Weights of a small transformer language model.
Size: 14 layers, width 160, 5 heads of 32, vocabulary 846, 4.5M parameters.
Each number is 128 + 32 x the weight over the matrix's rms, rounded and kept within 0 to 255. Layers, rows and columns count from 0.

# layer 6 MLP down (transposed), 640x160, rms 0.243, rows 613-632, columns 0-79
[[ 92 182  98 147 122  66  76 112 121  95  58 122  77 125 142 146 142 161 145 123  81 163 125 123 107 127  99  83 146 110  66 119 139 129  82 138 113 137  93  99  81 101 113 108  83 112 161 157  68 115 109 113 118 136 142 133 143 128 145 176 125 145 170 106 110  78 127  93 158 112 116  94 135 134 129 112 158 136 101  93]
 [107 124 121  66  33 165 209 157 118 116  90 111 212 167 131  98  92 121 111 145  50 135 100 130 117 118 121 156 175 193 130  95 131 125   2 186  93 170 103  92 172 163 181 164 142  58 163 219 190 166 117 161 141  76 146 107 188  93  40 136 129 154 201 141  24 142  40 125 138 183 161 113  54 157 115 174 139  85  93 141]
 [133 119 130 161 145 102 135 124 139 140  73  92  97  97 150 151 148 107 167  64 135 220 117  98 138  94 104 109 140  67 160 124 118 131 101 135 138 131  49 145 114 106 121 117  74 141  94 192 166 138 153 179 146 116 140 172 151 137 134 109  97 124 150  98  88 146 169 157 147 153 100 154  88 164 186 138 105  89 151  85]
 [ 56 142 137 122 138 103 133 143 131 156 119  95 180 122 142 157 149 158 116 138 127 103 111 147 128 137 170 107 121 167 180 167 192  90 111  79 148  97 128 100 145 110 157 128  85 139  96  99  92 180 149 137 144 109 132  18 135  88 149 126  99 131 173  98 157  99  53 141 194  74 104  92 159 123 132 104 159 141 126  86]
 [184 115 151 148 147 127 118 110 146 155 103 124 148 143 138 172  94  97  90  84 111 120 134 128 176  79 105 114 109  93 127 134 164 123 155 143 105 114  18 124  83 106 129 122 144 131  87  91  88 131 131 136  99 149 156  87 117 169 120 115 102 196 121 125 199 123 183  93  93 107 164  75 138 167 117 147 167 162 118  81]
 [111 107 200 180  67  84 108  98 144 153 125 144 160 147 145  82 115 123 149 102  73 131 156 120 149  55 132 124  93  91 146  90  65 104 105 176 126 127 112  97 154 152  54  85 112 156 156 178 142 101 133  80 132  44  72 162 198 155  91 120 145 133 120  29 115 192  98  71 103 122 158 180 125 114 131 100 165 199 106 133]
 [161 118 135 151 123  99 160 169 145 111 117 105 157 160 145 172 157 163 156 101 121 145 152 120 126  98  77 138 133  95 140 130  82 178  56  77 156 122 140 118 121  99 130  89 152 126 142 139  95 133 134 140 113 120 156 130 154 156  83 181 190  63 138 131 108 132  93 113 121 171 139 118  91 110 147 101 128 135 137 111]
 [185  87  96 123 123  91 123  91 115  98 139 134  50 100 183 117 155 118 161 102  97 121  89 172 159 125 138  85 155 114 123  92 198 125  69 149 175 171  81 181 188 146  58 121 134 157 145 122 172 130  72 119 142 130 100  98  72 100 120 129 151  98 184  55 134 162  78 124 164 107  95 130 122 140 152  86 220 148 109 158]
 [150 152 116 155 172 145 105 150 127 121 134 145 173  61 132 114 174 157 115 140 129  42 137 140 129 123 131 197 100 153  95 142 100 165 155 134  94 137 142 119  12 103 174 120 155 145 201 172 159  50 151 229 133  63 128  61  85 182 125 128 100  62  75 183 164 127 143 117 122 137 120 107 142 125 112 137 116 125 104 131]
 [106 105 110 108 149 124 128 104 114 136 153 117 152 111 113 125  99  62  80 166  50 169 111  90  87  81 138  72 140 137 135 172  96  66 144 139 114 139 169 178  86  77 137 148 160 118  80 112 107 117 114  84 146 128 115 104  62 111  51  97 113 139 109 114 152 130 102 110 184 102  82 155 167 111 149 124 129 141 200 140]
 [155 129 240 103 154 159 131 101 152 196 121 141 150  84 118 149 156 122 139  87 140 161 156 146 102 119 115 148 117 106 131 139  79 176 131 147 144  84 144 166  76 113 123 100 138  48 148  91 147 173 148 137 172 116 194 134 109 124 119 177  92  95 188 127 119  71 106 137 131  73 126  98 120 172 142 204 159 211 149  83]
 [135 161 140  51  93 105 141  92 139 124 185  72 172 123  59 133  98  92 132 114 181 106 148 138 220  77 115 160 164 140 113 160 148 162 119 127  76  73 104 158 159 109 155  77  66 115 145 126  91 117 111 129 112 101 143  70  84 177  52 124 143 114  84 177  89 143  86 184 107 137  96  59 127 124 149  93 169 167 123  85]
 [137 165  99 143 182  37 125  97 135 100 108 141 161 109 118 132 130 177 171 121 144 154 133 124 143 136  91 114  95 109  95 105 158 135 146 121 165 112 144  59 158  48 152 144  53 105 104 142  78 116 103  85  98 172 127 138 166 159  88 143 134 136  90  79 173 135  97 120 150 105  79 142 125 132  91 106 113  98 170  78]
 [172 101 116  96  89 183 129 140 152 123 153 132 133 193 192 102 149 122 110 121  99  99 157 127 108 129 138  79 161 157 174 120 162  45 107 180 133  95 159 157  88 156 170 173  95 106  91 163 105 108 110 102 185 100  84 138 104 175 193 126  45 149 118 146 105  80  92 136 102  97 170 108 182 123  57 144 117 136  45  95]
 [119 115 159 142 123 110 117 138 129 187 178 168 161  69  85 142 144 139 138 156  69  96  47 142 218 145 110 159  98 167 128 173 134 118 134 100 162  73 154  78  97 198  25  76 110 160 160 180 176 159 134 154 125 106 120  70 144 170 104 134 113  88 177 113 137 136 142 127 212 120  67 134 117  89 137 125  85 156  99 122]
 [160 153 102 154 125 107  74 126 153  29  81 140 123 180  78 109  97 189 186 134 126  62 107 103 109 158 135  79 168 139 140  99 179  79 132  95  84  58  97 186 161 101  65 153 136 103 119 122  97 116 167 138 104 107 159 151 212 138 145 133 143 112 111 112 145 119 163 182 151 170 102 181 127 121 127  82 110  98 119 128]
 [179 168  92  30  82 123 112 143 140 161 108 136  96  93 144 128 102 132 189  72 109 144  78 132 166 126 117 143 140 137  98 139 107 163  94 164  66 149 133 152 150 178 140 124 120 140 189 107  90  63 131 102 158 125 100 130 122 102 177 121 107 206 136 107  95 114 128 116 124  84 152 118 124 180 138  96 121 133 114 124]
 [123  93 162 100 129 151 133 172 107 101 138 121 113 126 196  95 135 111 109 142 151  86 197 144 126 196  96 148 104 129 163 174 118 133  89 123 146 130 140  95 122 187 134 139 152 142 118 109 128 182 143 113 163 143 116 144  96 127 123 153 164 136  82 115 142 137 157 164 146 137 141  84 152 121 124 166 133 109 127 113]
 [139  94 109 130 134 197 113  88 107 105 120 113 122 131 114 120 142 153 216 165 103 163 152 171 104 104  26 153 142 151  99 117 130 147  74  88  96  98 106 143 155 161 135 122 158 118 102 177 114  78 102 136 132  86 139 150 115  97 174 145 126 153  83 122 151 119 124 164 102 102  96 194 113 121 143 173 145 133 106 131]
 [104 136 174 135 150 100 157 106 154  88 115 183 181 133  85 152 188 115 146  89 172 104 132  94 104 154 134 140 163  96 154  42 139 106 121 164 117 142 149  92 187  50 191 123 135 112 140 126 121 120  85 163 117  77  48 110 135  97  65 125  97 123  94 104  71 106  70 133  81  81 105 131 116 134 134 161 123  97 171 157]]
# layer 6 MLP up, 640x160, rms 0.237, rows 614-633, columns 0-79
[[ 78 150 136 149 178 148 123 117 156  84  87 122 178 130 137  65 156  66 104 158 112  86 174  97 189  21 121 136 143  67  91 160 173 190 189  91 193 180  61 111 178  90  68 162 151  94 221 188 109 119  75 112  74 116 103 154  87 102  75 179  70 137 139 166 148 106 140  89 131 110 160  91 117 148 144 208 140  68 138 149]
 [188 135  90 107 100 202 132 131 129 145 130 154 145 117  83 109 165 132 152 110 143 147 154 150 158 115  83 124  95 165 137 184 157 150 178  90 141 141 134 132 107 144  43 119  90 166 104  33 143 125 157  37 143 150 143  98 144 165 169 119 130 100 108 223 173 156 119  96 102  77 145 148 130  73  53 117 142 141 171 146]
 [125  94 100 151 116 123 137 166 125 123 120  71 108  90  98  92 156 131 115 160 120 146 129 146 152 209 159 192 117 128 114 131 235 123 127 103 130 144 108 190  91 100  98 117 131 102 121 113 185  44 147 162 152 158 168 117 126 103 185 128  59  76 122 138 171  79 132 121 128  88 142 106 206  72  86 135 102 139 206 166]
 [176 137 130 119 146 127 161 208 169 169 150 154 113 110 141 128 119 189 134 119 119  99  99 164 126 168 125 147 144  91 164  86 173 123 161 109 100  96 103 140 144  99  75 182 147 159 130  72 142  68 145  18 154 169 152 114  74 103 102 114 116 105 148 225  81 114  95  50  97 126 134 140 158 127 111 144 118 124  98 153]
 [ 91 136 172 100 164 134 186 130  59 117  78 147 191 152 113 157 126  77  41 131 151 107 160 157 120 163 156 101 113 188 150 104 118 148 164 138 177  92 151 159 162 158 123 128 115 143 151  71 128 193 161 178 142  97 127 160 139 126 106 103 119 114 101 122  90 153 143 130 138  89 160 134  97 122 110 175  90 121 106 122]
 [122 105 137 136 192 143 153 126  87 138 130 131 115  87 140 106 128  81 176  65  92 111 113 121 120  93 109 159 112 138 117 170 123 141 131 155 138 101 121 115 134 129  98  91 131 112 106 162 148  28 131  42 117 123 132 109 100 121  46  90  90  65 133 124 123 144 160 132 195 160 185 152 187  97 127 148 129 121 141 118]
 [116 174 154  96 146 109 133 148 110  96  82 137 121 171 114 171  78  96 117 181 121  54 165 121 156 117 128 131  98 113  93 154 183 140 117  74 151 158 162 127 204 107 162 125  98 118 127 162  70 170 199 100 123 159 131 123  60 125 115  90  69  94 144 170  94 155 139 126 155 131 104  85 176 114 112 156  95 138 125 115]
 [ 69  99 123 109  94 148 132 101 151 175 149 157 129 163 156 106 131 172 148  51 147 112 104 147  79 118 164 123 121 129 163 177 137 165 215 156 130 116 191 121 134  83 145 149 162  46 177 144 125 163  93  91 179 127 109 120  51 178 152 163 109 119 154 185 145 115 160 139  60  24 100  80 156 176 132 163 113 109 125 106]
 [139  94 122  92 129  99 131 146 151 141  78 103 139  90 165  94 155 119 124 107 128 180 104  87 196 109 135  66 177 144 166  89 164 157 120  99 124  88 121 189 123 136 102 135 120 125  57 105 131 159  82 147 137 133  97 131  79 115 117  78 139  87 144 104 122 133 117 128 146 116 206  66 121  86 127 141 164 163 218 105]
 [133 151 124 129 125  85 124  81 149 143 110 118 139 150  89 135 169 127 146  98 139 119 124 161 156  89 193 179  91  73 115 200 127 124  57 153 119 139 152 102 101  74  78 116 154 174  99 151 112 172 101 136 197 106 126 117 112 134  85  75 136 116 155 132  82 192 200 147 150  99 107 131 144 150 134 119 129  76 118  99]
 [127 159 132 130 153 127  66 100 131 154 109 135 136  88 150 122 128  61 110  79 115 128 117 166 176  78 144 178  96 112 144  89 121 111  92 109 136 106  71 103 148 168 172 103 155 141 161 143 163 118 199 160 193 148 155 157  91 163 115 141 147 167 173 120 111  96 174 136 120  83 110 100 104 130 108  79  97  74 206 124]
 [128  85 151  88 101 134 168 132  99 116 144  65  86 130 116 113 123  84 129 121  91 110 138 146 129  99 145 187 140 102 130 224  63 122 175  83 150 153  72 176 147 191 107  97 147  72 107 142 181  77 159 158 169 108 130 153 151 122 186  94 172 117 163 149 108 157 136  82 137 150 169 138 152 129 138 168 113 153  56 109]
 [133 133  85  70 138 121 135 139  90  95 155 102 148 140 158 125 146 161 129  67 149 133 142  56  91 139 144 126  94 152 143 143 149 178 188 126 182 146 121 139  85 160 170 147  98  71 158  77 182 139 158 131  68 168 156 160 142 163 128 123 147 106 122 133 104 141 131 177  73 120 130 207 106 160 121 136 106  93 170 122]
 [187  80 139 152 139 156 115 101 156 164  13 151 142  84 111 144 155 120 104 117 152 215  64 159 174 134  98 149  43 145 175 158  75 142 135 110 106  94 186 116 135 154  80 150 131 138 158 113 143  91 148 100 123 149 133 169 161 120  77 154 153 151  89 117 141  67 129 162  95 126 136 130  49 108 191 133 121  71 149 140]
 [140 120 143 116 151  92 106 134 127 121 141  89 121 144 145  91 127 115 109 105 174 113 115  93 132  99 147 131 147 114 113 153 156  91 107  92 157 177 148 151 164 170 128 116 143 144 156 147 126  96  64 210 164  74 147 120 147 143 121 101 157 103 132 111  89 106 129 170 146 157 118 167 124 144 127 154 113 140  87 120]
 [130 142 108 143  10 133 127 117 139 137  98 164  81 179 145 135  59 185 145 153 128 110  99 146 153 137 125 143 115 141  89 154 123 126 122  94 153 127 116 163 128 152 109 100 143 150 150  97 153 118 117 135 160 163 138 146 161 150 142 138  89 105  86 123 158 125  80 120 108  74 168 134 127  82 113  95 114 149  89 123]
 [155 215 106 116 171 106 138  86 177 156 154 166 173 121  92 192 114 126 165 106 159 157  56 130 211  72 185 155 176 116 130 121 170 122 138 122 122  87 123 189 151  95 112 131 109 141 115  61 133  82  98 164 117 144 137 120 122 102 117 101 126 112 110 117 121 138 118  89 118 124  98 191 109 165  96 108 132  97 142 134]
 [ 88 125 139 143 160 127 105 128 177 171  89 171  55 149 108 144 107 184  98 142  86 124 115 111 109 128 162  53 115  85 134 144 124 107 160 149 224 156 126 129 130 106 112 154  86 154 141 121 145  96 141 166 100 101 156  95  78 103 141 104 118 150 138 171 160  77 192  88 142 148  99 109 142 135  98 138  97 135 134 107]
 [124 103 141 150 112 101  98 125 140  57  97  90 105 102  93 126  63 169 111 158  87 155 144  94 123 104  61 105 144 130 111 177  88  86 148 120 108  98 115  80 172 122 168 118 158 133 106 148 123 160 106 112 163 194 105 128 126 200 137 124 187 150 153 158 111 128 178 137 147  85 130 171 151 107 155 161 103 174 123  72]
 [ 75 111 130 215 155 164 125 133 138 101  90 176 111 120 145 133  90 168 124 150 187 107  67 103 155 140 123 120 168 104 158 179 139 155 112 182 148 144  97 149 151 128  83 139  98  78 109  94 131 141 138 105 165 134 108 115 144 117 130 168 153 171 179 127 142 158 184 125 127 173  84  74 105  99 110 135 162  95 148 129]]